From a checkpoint of a small transformer trained on Wikipedia.
Size: 12 layers, width 512, 8 heads of 64 (2 for keys and values), MLP 1344 SwiGLU, 49.4M parameters.
Architecture: RMSNorm before each block, no biases in attention or MLP.
Training: a variant of SOAP for these matrices, 789M tokens, 3011 steps.
Each number is 128 + 32 x the weight over its row's rms, rounded and kept within 0 to 255. Layers, rows and columns count from 0. Numbers have three digits each. The size before them is the row's rms in percent of the matrix's.

# down: layer 9 MLP down (transposed), 1344x512, rms 0.158, rows 579-645, columns 384-447
# gate: layer 9 MLP gate, 1344x512, rms 0.109, rows 580-646, columns 384-447
# up: layer 9 MLP up, 1344x512, rms 0.113, rows 580-645, columns 384-447
down579 101:065115129075169121160127111095106147170144171118141157118157073109063138077113169156145137096090100196149171123126159071152104076083178186132217074182103155100136136118151130109091155066085111
gate580 098:124136116133137099145108075140130150107078086150178066083073136076170100124148131215145186085121130111087173192169136131151062152118158086155130151082150084146104166156177139157162107083053121
up580 099:085132155154117103121165096124165121156204177149096142145142128183182136110111118100165083117102115191109175087120123091144131114100147107182166094122098116166142113163113136078088128112167052
down580 098:058175120080145075129127104072140176103106107121119112127165104063108144155103107096108147120087179114184156145070138158111213099087139147147112057124134113152180135093104156169114129076155148
gate581 102:159083195124119104141187102138129134134152123081161103184189174134110123179105124144137106177081060106051110112105109138131191128126111101142104113174075121172131142145068104112130130112138102
up581 102:149105123125126136119160100131099164097141141094114106169086190149142176140176202078149087098110143121128160157089145121100129112151102142130092147080127142166105171144105133094211105117089114
down581 101:140091136149119194144141084091157127090095076115150109114093134067162106182224164192134211137137150127146148137141136123176131099061162146080123129114139140172157169073133053087135110129110140
gate582 106:128061116126147124146083141103146130120161131130128154132134148080144150101142091188163134088154125139145154136155201135139090154165138141128148111092085180150150154175061144137152101115117108
up582 110:093104108139141126105148155102120104141124040141173150197114129117161129140100162128122133077166137102159154069094159139153133153117142130076100131117101047132168113117109165103182141089102105
down582 098:112166123177100121147133115090090159158156124124192108128082180108185071137085105101136117113158110165084083108220071127125147120103097125103092124148075100082106139124159164120077132137133151
gate583 094:140109127116149114159090167154158104181128124095117135078162068160116149112132100171096112153067155166152151123084161157092130086138144106108130134141107152125151173119162095144117179144186082
up583 101:086155133104183133148103139149089160085154091158120135120114091063109092153115137137197190110160140139178072142131138203126119166134164129166113154176147117146131120079110100115138119071100116
down583 103:162071084143121200126116198148101139091182199141127099155205158016144048080135159090139096139088110121088109060085114116133122083091146112122133161105114090101071129108033156086139122146147139
gate584 107:195087171102159166162083144149118103158106177129143164127122074087141089105142126136162136086166108201104176077144133116175144153101158163134130153144133158101084119107145162178154212125159117
up584 105:181114173103135133208092068143141121137104114098184147094074022146120093132139141206147159133113077133138125110183086121118091108112132117118127106140126112137105132153111139145154106156185100
down584 106:084179096201135138143115117101145103163097068126143173132135158185085099129144129163163096164107102097124128081112186102103151131077114189126141107146115097162149182138121077103141110145140142
gate585 098:141139168151178094155163107168154130110123118132100188119110057088133090181126167110078181150062166100161123163159128157185127157138081094121181113143057089146150039067174120123134111107113133
up585 097:121138164146115178143103089132122176129157164121095083173120201186115123143165098089142091068096156153110135135101116114137139118165122112093128052116086149158106100149127123133122141212126169
down585 100:170154208126121196125158121100086108119104118118067099133136161135131116102157140078137092123167163114107125109090147116157130156080165098090103079128155165189126152176115187130158029093164141
gate586 104:119125142118138093144060110108141082111102094183146100163151143115133130124128143111157100097104119109114130165099152121096138091129115195096153137138083090114125145133132079121119104135153139
up586 100:135187108135110079142157158164098153104135109138147139050116153089116076176123122152089129122130139114111118114168149109119100112114142097164067150118154149159131149149133165103136151085078077
down586 095:088160110099107092099105152165118113146118122096108137104121108087133071160078106133135015092148161154134143147124154114146165114112084122130096117189105158110112154143113051157104141098162098
gate587 095:108117168129139068144154198119146132134137111154148114071116179085102115086198154144124091152130136107096118149159073125117179047134115182044094093136191137132091135110079130097122163084140094
up587 101:118149107064100103158161122119179117112090111142099128128076131101091148182161125116124113139140158138148071136140108078161082127158145101170149091158114111106133145182133182137101081145110096
down587 099:094108073109152118145139118113123147156152096146117136090111138054151121138092110162116131141140086080126102173109117131127100119118162073124111152122132134090068121150165134156110080188107156
gate588 095:118194127151123085133104132109164123108144160128115141139058050066197102141098193125146171096171080129148156121153092151146174098146098119132089096117142148124151143128163094071169149110138160
up588 103:148116157059095127091102093124055126124126138157104107106108066142129149131145121086190151118177174192155119147167128174127117155065148126111094166060105140075106129157129175213117126064112074
down588 100:165117145108118139104141170162082140133143109096109095144085134148164124112123077209112121124107088136156159129109140094121182141109162056144076139190112128113134161147125129168170121161123123
gate589 106:166101143171115152136183162163128103120156065097070146174160105129145129130115128172129191151096058096154113166172169158186152104109090132165096120089149114172126151135111081085131124134081144
up589 101:136187107133108103093170160162183108141132137111163126165116118089020112133093122109110138126114114161160086118157146098094084133069097103119096108165155110108138102113084107133141169107137131
down589 102:080097137149147133182087169126157120103119111120086139135111161051132163126071123095120143148146096101095145106102123136154143134110153138167070159045081108120134096157142120145126124185103098
gate590 094:127151093157165157152047113123159194135125083064067124144153090165104190120137183068080083052127144141118181106114068107116108169178124084146126150187106200145154168155158085183125088119101097
up590 091:142114155124137073079111116128101120146113113222118167160168161163145129097081189171141119154093185174098138160115164130195181077077121119075092135106172120088073141103099118149077093094136107
down590 096:084128071164131149175107044092111127150151138128103152123145115106104176108111128125082133084111112112165120135056083143047166160177146077175135134109113188148159132135138103067101133145147145
gate591 096:122146186128165125131109089083148091119166126045157092108099125120137121122123142058175103082127126103091170145092104110126086145111098136139143138100199199128213100107127083154119082150119125
up591 097:189117105118128100091112106070122129153120119111152109110121110109151084096127119104120160160143168164122153128141123119083096116087159154132051116088142089103116166149144139116147081148068172
down591 102:161114168104136097091062127138155104150144192145099102120151128142142110082171086090141097115106120099083159125076208169070152145201116138073067124147126110121109165154200127164160115118093089
gate592 100:127093132186148161159180147241100121146154116172077108114096134124116093108120153159116068122127148143115065119138120096188136139165136085125089081102117149116117121059132110145129162132098095
up592 103:104138095166161191152128148152093085113143166108112138073182103096100068161090090085156110157189144081145139122078102091128190148084084139090130174173123167167184127127100113167117126111084144
down592 102:110090128121099064172117139116089102124112123135113130088122127091144159123154128131068126147174159126104146146058130158162142183125127145083114162113136159126122124106109100147136206124130111
gate593 102:066122126126079153122142179109145102082124149102096099126113096109149154149199128134093169094150157130128087165160090179130134108122170125126140163174100152117099093156139136157145144160221161
up593 102:064144114082107126099173137090120190132125136141127090162170138155113126124168098180088089159215138142123152118115111160137162175149109100180121157102118104160135166152140131164145078172181095
down593 102:094123121097107146140128103109166161117144170111156146106120093092155172120107134148141116115206158110145124164141084148142162117123114075130156107139131133109146152142173100133161124171124169
gate594 089:100172179133066132104028170097149145116149155118182098151095108126130154090164117058121136125110109065132101107159104064070178104081124174149190176045157156130128142158131101090155138128131063
up594 098:147130143134150130135109136113131076067117071125098082124119142105139082124092162186125126118114098144175139150154136140140116186165104124108081074119036132178136139173108114112119112123130127
down594 103:150112155135065098107121117162110123083078125142069109081151151000096107139131108119124186124139131114180109088175130159130169119195134127193116119134131129102107144149080162170163124153186144
gate595 099:113141105124164128130146133147200134091076138184043090087113092136095129135081172164150086119198140140122117116153059122113149180123115135042151165167122129117116085127131113159136141151154209
up595 106:032151121193099091145153099152141116094126095100071154102078174180115057101076148092078126092119149109116110100058045110181116103123102143111135174088134110055102168093105179156144167122103150
down595 097:147115115120070115131114161098163055072099156089193102083085137141106110122109164160103167110150098191167137147130135124178099158176113139115101152140114097131084117184079122174109178131138065
gate596 092:140110072055170209109151165067103168158082138131122152163135173110162118071190132100189121134075115119140116132089094140099139122182087117081139111148148141065156129136135130115080148134126151
up596 093:153122197161181153167097169157101121111148102170110103134142125114106068092136132142127132112153187116160193095116153122175136126113138090121094099108155141056174137113111177125166127085083176
down596 096:169111078099146172091144154154163147114124102125125113138113134100157165167185129147149131117150196141116092087141138075149056146121134102120098140118130074117087146139101117091100095120120218
gate597 096:097114062097120170142119156168136178149175100111122132133139127114109122136069098186085113181090115083142155113088121091163125133161100092151084160147160158087122144107086125180152147126202188
up597 105:181132120134131159176069118086111137117151108111112111141072126154128129124162209118130106105110096088112170128187123141111153080098165145120095128135113146099162081120125137116123120137119119
down597 097:088071145192065136117084098153127116129109152119091154162171078096083132082159139108144145121153053130127093127128092093110076108118187075089093094104122144077122074058103135141100149140119144
gate598 094:093156147132139133165088143108188145127107134124186118138145120127088154125120189173153048157134105084174144115137124098112124093153112091141168155105171174134160072132105140126089070130069144
up598 100:120129113181112122157119100147133082127085128138169098106105099123162081146123115113117150089107081113132131114155137089151145108153055104146120126116153140103109154153159140124197167161124101
down598 095:178097164122132141167084087094153103065120126150106146110070186150118064061145138159186083110095135139095151155128111126126140148122150140176085130152159107118149124182133107155112060104094126
gate599 108:106124136133140089121142138105167143115117158151107141102048123091093183136108164068114171104145088017081120140130150048075141100132142135140106157074158168089112059102139150173100095149182120
up599 110:081119108109124118100111104113104121149130188106163156138111155131185113112146145147130146138082158152106145118152096180119075101114093150139161140111098201127118121118102092102169107101102147
down599 098:121176139077132071105103099104127079164079155156119143132167211134167125059215126108075102145159155130157098100067161140128106118133076157077084115133167117104143174086138118143185136173090134
gate600 109:075125105091128169114164132229121122110180106138110120126052129132131127184154165160160116212094067096140157114135082178145151133179117189134196058131118117165107128135149162134117148085160117
up600 095:185104129144100130075110152132115083135161179136088172184137143162214153109127151158091130136138092071169136108073139094099147095129109165157153112162154150092095088062084094107145167151199111
down600 103:182118173104113149097104084131100133120183131139077140107119128175158178106133094109143163156126144101096128122102124141131134139150108162164151102159164122035078138142135160121083148076108224
gate601 090:111087160108073155115127120087146099167129182153106086139127135090095099113146158095122127114116117145168073135108100161158115088086175073137148101135167115108098169177059141120138126107138102
up601 090:150114151140119101119106128120097122147163138157146099105130069177133062065146166156121171161103149147196081176151151078135191130123157129124156120133121089135104212118108150123137143121155113
down601 096:176125118110156161117088096167137107125145105117134142127086081178128164103160082163113153140133158160114123135114110136124104094112143100094047106127113056138170111146107121198106172127122138
gate602 099:191118119074101159142162088139134131142122189098114094133111157119092163188094132133154123133164118114070180169079140107158097156093058170106133177144132154159071109106143088098140117065107129
up602 101:165111085137097131131100138086152182119136102144152116115139171136110120125084098115081223145135096149122140166104076096090180099087100190137144112087084130203191131177040134160049162236181156
down602 102:099193147104102087119103169160111148092152077149124167152130090185185189160109088148131124063062121130149153074069129106169090129143092123146109170100101124171142157092115131135126124134197130
gate603 095:100162136165107192126096084126170123157154091081089161171140148064105077122128130064122069112129075126083140160192107163110101126157159130133158122151115153101158133074119149084086082094099167
up603 091:137170109186192139097076102125094085112067087170143108091069161134117112078157166185161105177148090138163116146150179108063140149130146111181074124113110156119114122187145083139135181142128165
down603 093:193098179091151092156163187181128090134130140161136135127148111116178164109136139121184189125083137152150147154135138165154083155097111103105132121158097142081145137105137135089159161216110133
gate604 098:097071185168145107122140085097098135140178219111166181108165131126127137078074108077140144179129187167164166049159106103172149163125144159121040190119159164079188115120120062200193114142136112
up604 105:130202146148103127102088128193153157185113144110169110155168099122155107175146156166085093151102108057077092126160107152136113141123129121130138184131115167068157165108126130128130169140128099
down604 100:166133161172138125091158107165116130179088199071101153192151106132140102145125108149135090126110095083078106157111133179145143170110137105136141130154088169148178099097151149153060102134096103
gate605 094:118147163127144127094030110128104146154171122083123131154125114085141137155093184160108150128062155098176106136115143097175079154158185146169177139146137106149139147135096101126130096132112167
up605 103:091099173147086159199140126115178164151080130151169118116076107120146137096138130126188135113100110169163138124157123195104166174120091151140083155070115163124111124146159087103111171087137081
down605 100:103050157111135141136171108136124122163116149128151123073107106129133116112114135119126100211116146074152053161183135081151151124211133100108045129089171084165131138144148131115095094106085108
gate606 105:129147076115147147154138185098143183098108175169064092125077124105076139105135152166146149072130158132107170131148041171156162143125122175132117075102154163095092085102104110120110068126138148
up606 105:115182113118131087143181156197125148182092052154153136128123130231159098140126109106123074093121117054120131138141095139131080158177110074165134111074161117147123109106128130128137120174149177
down606 103:127093148139132180151171080155108107149158115117151110139087155141139111096174112141160196177201142087096131094154084188134080107097145089166132104150110116166182136115111156131080113112121092
gate607 104:101128168106068098132123120126125182146129070133159152171096129189065165130098156125131098174089107165108129088103095111099078170142110071125140135120142150092203074131161062136077153095137086
up607 103:169119112099082129133106097114107163135188176114095139142143143111095157106163119105156071208100097140127088123150103141123107180124143083099144111144097129157182119178071109139067150143141072
down607 104:121124174146080146129152144098116115145158133084146113186112079175181124162096133120123194112135149113083097117112099106166107128195111163178138158113080139145153176161149151129120147071141186
gate608 094:083076128174090178135197120127085130120131098147178177147113096145135103064087137124128147193174076188120156112157149122126170147160158132091157156160145148160122126179173087095218120154128076
up608 103:081144104103201138169110122103139128116133108140091131149196122155098131117197129135153121116093172157138103188135131120149058126144101141132094129128119132206140191141183126118056094162090135
down608 100:090146110121104157166117114131160134161183102161112099156153198121154046113099098154112158119065204193134138131120104123179112155089097152150090131124177079120146181170108082210113127146102109
gate609 094:150099135098176135087134049168176094104215144167170181151126131126097182145123105170138182158128101104105107135127057128162094131181129206127089160129159107150099072216119135141073115145158198
up609 102:111145158037136184095129134090186108152150178132149161164103152129186138205134131146096170114034106091154082116114115133101095161125152172129165194184152154083066131094171127157145104123133094
down609 102:081145124179121104117119188156134098187136131152139210085176171092141151199117147127120098097101134098197125152086119132098103144148091164077058129154174150170102155152129063130125096179162102
gate610 096:159091160127093079153070180116108175096168157063147147120129094138153134151077120135118113100144134159143157119103108147078140179125141137119110105161159107121116162119138137138059176114167122
up610 101:114130108132048171163110192114096110069142097129163080111141093132175122148098177157118178077065156112088132075111115124129101146176086166175153100153156152105149117177173074114102038114151067
down610 098:124096162144143124112138148091087127093126137119187159118144136120156164132096113138139082034119064132057146136161117089131112128111137122155176074142093091122209108160135115129090165149135128
gate611 104:204112160137130113194150132131192127181173117132147124196158163133135146098180111091137138061110088153066139130068092131154116157136063121123114165120114190142162172114127145137145117124153071
up611 105:162146107126140098143196082177191175105175166133118098103119158144115064108135142129125106172133118184077132123105132097116126104100092116121136145085135126088141104142103094115111166136027206
down611 103:105111146157129166128129180164120121160100084160129165132133128141176159070104163139143156126118108170123141100182093156082083191150133119106130116117141103163150142112147197139082142104148121
gate612 092:139151167098101129144144110121104140114121139106098178097152119097174127134083151121125067099164154136194142118105162123128117128221188101137135137080154127095204177171115152085123122169082114
up612 094:123160122103133194079148148113096164189140131178091110106088127171141162098129154104128158127160108104152156098157132130181191138082158102179162140076148142122142090150153123147074152115140133
down612 098:179169102131110165156114152105144158149122137183193100136145111065163095098091150141082152100092126156126136123102152136085141149106064154154140105089144085159149146147116141119155076126086105
gate613 097:118096090103124101113114067124120164136112099073117148179118109181129128179206108150141159088144123169086139104143112132174146105109106199096094194128079124166145141122202140149191158126145141
up613 096:117113138080101087108165119128144106179145102101106152133108204146132230160198123172077204142108181091143175075164132140115121141081144127125117152136141140128160082099077146106080109074156125
down613 100:152121105119172080115187067056099144180123158160180188121090135167104091083136185128144070144155114087135079151148121138099153104123100139115160122150166119136154117116167183149074073120165126
gate614 094:129132149147174083135133176087133088024153135090118107134144129093121116125161071120066111145127087172107107135085116132146184136126088141138070133094068207119104120162178104158086116176127140
up614 096:178128129172154152107075106125131100158113134111147179097175101118153088127163107140140144068126239061080124130112154128125107122144133145125166109118154106146188132100155128141176141089101140
down614 100:115120109106114130162063180122096147134095136114168153123106176130171188147143122148102190088074084146134159117161125092120083124151112080162097129085106094106128123138183198073145105178151184
gate615 101:127141221150183087085090077207113122121110115118068074159103097110145097161095155166107155081093127081135147143135078103147147170111099100062154157091187160059120125107065115120119146150179120
up615 101:135177122136096127106141154111159058163130160109152185139124124100163153093108130142134124081131104130117121129162122135118141102073098166166107142063131177154148139113193108058150122122125174
down615 101:118109112086182147130133164126134093129162139092122173177127097130103135145059117129141074152141134102121101182145146169164159174098151124078082161088099127121138114183123139149125155164169150
gate616 100:132120134127087109130163106156181139108167145130063154121049076143134170059121168171081191105104138141073126101178104143094105158134104113161118155135052146138119116068144126117164117126143100
up616 108:119077120184125097093119212151111121067131122117121121151102134177112187132099079152157165190170100141126111111156113109125100165137127077097166151128136117131118161189118123118102170081149075
down616 102:133123088091111125148087136115157127062161122147114114165078123167097150196188103091164151167140127141113089126138135125099119132111159134119106130125153096116146119139149060171119168120181129
gate617 098:176111085158142126155131186097137127180181114164125163090159149085113115132155188160158209120111074117145115115115114124115140110141108159076129139098165104161159150179171152148141163109137129
up617 102:168118109098146085113181143119127077207169135139149081137170134153121111116126087104108125146158025115165135130125177074103119192130143162117154169098059155096134136123100129136110129109124105
down617 103:119152150106082108163158163220153109203101093092125128115134185141105103065069145178155126087155171079121083132104178081164167122095078112088138162158063122104051146096144143153171122092146189
gate618 103:118105085148114143143100110088123123188069161166163089133061187147122046112118108115126125080183144152145120102092105197187101129148093075138111125110128122090179199110097109122115120168090136
up618 095:070141143149120111157128101113148063126149125148127126104121150172172114141077210143137189134074055105102090108138078093206137110111081128132085110155074123154141126170146083106161143164111121
down618 100:161165121129109083171120134159166146122149176129108181108129135099084148088062180099168109180124119203146102140141116125110107123141145125132145156175138110075157204201129129062081108111171126
gate619 101:175079121163166127126130100126137118166097105102132190118143197141123088099135094112129109079103163110138085104191131123131107090145131122091122130138129070114173128177129168096078100054157103
up619 104:053093117098159091106188105093150124111172178103129118143149145094131104147181136118103163082134108129133156110117112121135134105144143171148132105166098185216113049158110153175106092096152144
down619 094:086117138093090158126063096127114138141134081120134110157094120140112065147094146104189171145086098129104067160157172100120117131075151131122112123106142046124085162177081059129040157167179125
gate620 105:158154122134102139178115148151105065141085119147111172129147157153076162125181135186135106205110068100114104144146122119115158107146090152113096162110165164176139106109120153105122109099084138
up620 101:121140166157176158078143111181115099126106109142102137119173173146085088121121160126095123147106155145158136078124073151127142069130105157111148089132105147095148111092125116142116185107107116
down620 097:158128116179135166177084126113127128140117125079172073085124148046075186066099091149089088107116142060158042115118120149099115149154166161147117135098098102182159137138101088104093152090081138
gate621 101:186131116151168102145125063127094105179130128125138084110096133148104175125090128156111089111140103157040128170169086199129171112136155121097086113101116145140162152099139091072076147168097103
up621 102:152127081104074072119122081114154186122100040122112142147089144115121158141120158110157118064096143170145130128145125116107083141145126115142107085165140076176123141115102129145116128121113152
down621 103:143208147163198086146152132141119143104099134103179105058122089153132138119107115109125132152131128158134075145133108138137084115090156190199177183054190068128127154126093114151091161168115072
gate622 095:177139097081122121161171079126082105165163148134123126095104140072173161112126078183090141143142075099143087169161132104112112125115135062124073099125198119135106044144075125152114181138133109
up622 097:106160144097096122120154099132087080108108110104107138065087085103126129057111156110089097113157092150157138129134176151147107199161160105142145139108153150144058173099164134093131140096098140
down622 099:102063146211128140162094099097105091097108088077169104137164149163144101092129127157099079089109174117095119192128113177149178144144186101165152167102123084123129092111155073133156159115120139
gate623 098:094195159136083133131139143141104139118115122118167167144102118125127157129099113135142180146123126146129152122141085053210119213120133106133141044066167136080112150109097153099125074163109143
up623 099:102118121155141153176114061132136138119122123098180136102148151149118161135144126131095112145121144166140106150148187153126120093057129105169096146091142106179163160098133089126064126134133113
down623 102:093154123090102139133149115097185103088097135168120185102143093073142189122129091171111117133162119168137124201098098111126112134127177074154136082160150197121130122092169145124143057111156114
gate624 102:090150125132180105105120120099160115132125120148049100163131119196151139129027154110117134155116131126124141180129135106109133164090176145120181075159101128154108073146162130190141120135094106
up624 098:194109133152109215140126094109122163101071199160163097105118165112141137152147158186098174083089130134073150134137107138147168192144144187089133106104187129199160145103123135140108098100095189
down624 101:163189128131116124147134136102099162133147102157128185125102133111110116139145097150111146221134131092141100157180112137162077080176176169124130176117096094150149127153121100095151105053154129
gate625 103:122090079060183120127126095110126134073092107142131058105143162125134117166114192093153122151166105080127165095184158186172173148122084119112097130180179149147143157089154123088096124101089134
up625 098:146166155201122128146122124140133154109175128108145109152089101163101134127152137130127171094091164093093141130140124153184096132155139163137166132149116099147077103095219153183111139140152037
down625 096:143139111139185185135179094152095053084178055132092114143160104221136161080204109162139103077099108081135107150067159132093096155094083102121120078123124102123126139139123067100124149132128092
gate626 100:161099126116082125141117223143157156130150100132081173174108173100091107137109164114107138160071119155182086104147136161093142117107184135092077167109122158122070096064144144141127085093110163
up626 102:142180094066095148075171133051104176129138160151145144093110034154109088092118059113146174170133090121073103126114100123119157117141046132120133133121148073147122092127131192139137157098157143
down626 101:115180143064156151129096095148111150149177105153135129135131123000184149088090098176150122110181146172149117168123152126113114124117123144115112132132101103132149142104100165187137200110142164
gate627 094:078145107120183134106161095140098137133119155153112090105153091162124128103133113103101140169135130055123196129163119123165114131121116135157118117167152161169083092175134100089072175174147153
up627 101:104073115146176116110177115145109127139112111126135127124095104183120156189158110155156092138075116111166128124166156176115137145149109122078130178131116076193158142085079111195128114172158118
down627 096:125139125105135112156164132135107175075139108105076123077142129053157073163076180051118124100142141154143189106128110180099143115126160134120119117135115129127094113092178156089124097055121156
gate628 100:155026093121115105128149125125099141088174109119120063111161088124127140092138125103090129169143104081127123120115105134165149129117094130102089126153108145152127095137160141179106082054046133
up628 099:079159123152158060086137134187157145076160133101080092180045120127126113135083068154057133167138100073209137110195147164126149115119153133155127104135094163161116122154108087091166062146088115
down628 103:110135133124158138102116205159144128130160169114080170081125144133107121130122080154096151089061107157151152150179125134126158166124107116158083123098093134186096072111139161140114131142129118
gate629 101:128128104102112086123107162075115050173117145101112155131113114140142146094159186122138134076111066126146168192113087117153142087142090204099172102111141135098162102152171127147221087133137100
up629 101:157042168159223175098086135079091186085178142099146146153134161174141117141109103120157162186119142170138155093135102105116160092121099117157111140165100133141119094083113059074089108083089197
down629 101:169091128064136144128180101122159024157107079093211141141092104133126130110138120149115095118098168088089135111213173128193103179148079108144095143074137110108105102194110108157133127106119116
gate630 102:106152142182094101145103171062153183138110118131179154178132125112141169059126051101190161088130142070121142131109130156147180160105104118112090118136159077109135052147080142169138130144147164
up630 105:092099119110129099163109093142120066112154151110123159098130080124156137150124108161065161087102176186151098155050135151111180219104113155107157100050168143133121095044140065104093114125163147
down630 095:099148144124133096129140155080134201136101082083153132157148169068144069147158149098084116121131129130132134090098140121076109078115136114188095149139053120091107134127146083160151091097103121
gate631 097:122090096104116187129104154141090164070174154121104150131150118137175111108133117135135094097080116141106137127159129172118119116111097138107075058163117148125141173069121158107137124075106221
up631 095:105121122136161121165095130117120143138108125157105116101130136139066149120171125188101161138166116119143122179137121127195130171159122190115187099120179161065141140083124093136111128117113086
down631 097:215142075187095102141160152182113090078072164207144168166099110188092087084134127180134103119131136131102106079133138177131136149128123152173109170143205153156088105143095072137139121124136150
gate632 097:098114102159147088131080160078172108156061195131118145134109138220153170106131097132091163127098134153195116096115178144159072090129082124113125213147147159176163156157080119162133178156117152
up632 096:179127123075143174135121102174107143095089117101158126121155093144129160216178115061155111093102105163129148150074154105117128132159126194141130144132108120143146116131143122139124147084164103
down632 098:090122167116152113146172165157153093094104172116205121125123137010126124147176148113090169096134130099119113094176117129107076098110125159108128108186036096148104104131188176121125144128143071
gate633 104:147091122091049133099180114120166134111134109156148120124117141067140063179137117103139073121172087098113121199120129177136130056143114153114140154137123097120115158102098176139146151126117082
up633 105:166129113157105198110111096081163121129133170123181139082134120152187155150134130104159110075157183114140154104084119150111160171176132140134138116108097191158115110076119114132091141128186144
down633 105:120170124160068162107140083116123146136080175111120148142120127115112134100160172139145072093126145059098116116162084183146118138192177175147092135136153127159150118119125106147099137170126097
gate634 097:100181081115125107139110156152147141169145078095110126107208179117040200149141086046160146171104066095125079231111176069111161128103099107122093141141151074193135103208175119107124115172103112
up634 098:070151089117097114112149167183146103125071152146101116128138183107033162171180069105111154162132124135229099182122132089124097109156122116104129113126126079126120127161143074116087039141158107
down634 100:145142128075071113178120157141123123130158172118093144104139142133190170182093091072115193255079093137185068151121133133146147123145133114162156169064132132096115103159086121142106099117127119
gate635 109:120130043174190129178078127070118145120151035037098147162130099139084159160086139112195091107180160118117076122133156075177160164145167159091093143142133111126129162142139117148070090109049154
up635 106:091145094141098182139125142132124162154193137122121165145088106130100121053123164116141130120128109103125125088143126144096110099110147095086152129129099103156123153109074128101125078142084067
down635 106:123177163143114141113110090146158099118125092190046153169179086221145077150112150149090126059157156114220135110118131118094188081141143147141124169158107114107159063187092157079045152148099165
gate636 099:169136122175074114116107155171124150158137137109115094083144135103144153111089080101143134058164091090112178084147142127188090147154150162094091117179106107097098161132086108084128095129153088
up636 097:101123132126123104120157138070128109180152094113136122158122103111043132094107168135191127138150076123138178145131062128114214137136075084112082146112070177122143135083096154094107099087153178
down636 098:133177121148173103139163167123124128079091139110179103132159129134176185128103074115146116130137191131174203079113142110116119132111063124131116154102165104162160099149138070122144133120183104
gate637 099:090147123125182099152107165163119156126096124109130120113073124076162089102073144090105142075180176149123114086178140141125162121157134112088153149123109122161191077102083168143162152136115071
up637 109:126158188159126097116148112163129160105129119163144143086192201152089114115126105118130144144108078128139169131136058172105147154182150164090166116136144178166119130183142145152184120121185123
down637 102:115087137151102133096139104147125180089182109105095143125121115099169128116083093148098095165169174136137149119123158097128103123104122211113116123120125122059115110189112204143097096180154173
gate638 105:077140122119095126143105152099144172101099124126182135163116171133176142114144058148129141149128124121077156102137068106123114097150153147168146165077144133110136109119137142119097131115132131
up638 102:161137103147108138129128143140036090169040169167128134129138152154086126042172170108114117135142138121110148186107095090129115131154092100126107119128117132107117154113115113109172101140115106
down638 101:080094119121156096217085096111074108124064112143105121121087087131108107127075101132145102114116159063136107137165185155154139141176051133160092103109147111174109093188136112068125118172184139
gate639 093:124082160174162088107103093117130131121094118160081148113068140100129118060160053124101117204140118113113134121133080129142140111115129109079134160129137116195085195072216128091179163104150153
up639 097:138116119081110097156138080100106131156151151099117112124109042110159105083123176144107088191101170097150126136102152144095136137101124141112095134210164080079147190171087173111138150184166091
down639 102:113193147138140152133134156147167116122104059165143144147150143132166149192158135151160089114121139106186134130182179171099116119098139156104145143199165142099071119182117070148043116140169099
gate640 094:116079126033111123109079161164082119091102139124082081187118167105100134117063115166095099102146186123179144128109114179157101104106083154138121081107141133118091110089151130129174118099085085
up640 104:135126114128132138178116109150120112092077109120108142132138159115162133101082063192146124104094117133189100100130164131080116149041183132088119107130129181160088143071104170103171138077132173
down640 101:054180109205120110104125068134186132139106102148187156163148097134135099166123073119079123074133183175178050106151194118097057115067086128095152110144131151104105132116143171118108096150115103
gate641 100:122088103129101084116106126124195104097130137165111130129091170102069113093084043102140156130187163159079142111113112117147104140121111125096097122146084119126128090145092062153131110131142100
up641 101:174139071122117152142146166141188127159120105110108167083214095130122113108104105145088120152139146165169131074128160157077085147139112154112152162167115099093125106097112180150106157089151136
down641 104:131125123166124072069135132098089148154155074120117061142085127159137113134175151103122145157127160097138116122090145147058126121119064121090171193077144158109170122088110091141102113140157105
gate642 097:175204117125107139114177169103083151097106138094097207159063098128122099123152193106120160112137165082148119129124105077053126111082097147070097111142129077177114106122081087074143158150144165
up642 096:109106168131106142134118159128098125102105118095155164148172043180168119094153162143122161129138128151121103184094099140218126111189070177104166176123155072138121167126107168100133139110135132
down642 098:124116152156114125131139089132120155121155136114131071187136154139080048095096100134163077101130118076130141093137146151196173165113172105174110175113108124083170113141115105139070097079118113
gate643 098:145127145135082141122130127118089097063114135151140112104157202121145107112186150140150108100106090099180164157191094126135192111149191133041087169124112185072058096112124112152141150124138119
up643 097:104191106149163146122110132083145139133108159132179133172114159066143135146127129149025164072142180180110124077177130136131135103161052146119096060138128126096104148124167132093139166098113140
down643 100:135136054099098135119139161109150143174154100088133144097108075011159172167121161097143154130130104121087122138094108158152117114173077114081125109189104157091158155129186103147167149175112104
gate644 097:050122204126100154106106134138158161169119119117101134086159173074093121154139078148076170112167139135096181076126143113123108111097152166237132077095118125156138168145114126100171148142152161
up644 101:082150133095089123140082150068117123195131067088106112197132087067105092142110147157055106094118133134105130081137079135137112118097150170141097079121126065143164148071163126133075057139083153
down644 100:114141156104132146169123143119136105149113157101142090145109169024100138119137170126102065150113116169147107097104061098165145108154078109116181146157052098097094145118130115124116128105146158
gate645 101:170141124146127117154068157078147126114131148126154147098193131189189126174157100125080178149132055143170116224161131120112155109135074151113113100080088180084160123139113117103135172097133095
up645 092:092131105155110119161171082149160146154134111076100094152158156113132170176108116144131141129188141126082074113138157144108114192104153103190132167141181092161136117075100110186152113117105109
down645 097:168202081098136150138132142114129162095137216211093145026165145097137126150070076122134194160136128164153115163098151100107072109064125148115116129122210145139105149155127132119145164167093155
gate646 096:108132053125190119111097115117140118126094125078115157128180053109150157121149125148153146144126144125152153134127129120144154145095140043128153141156151098101151164112202131118136148195098138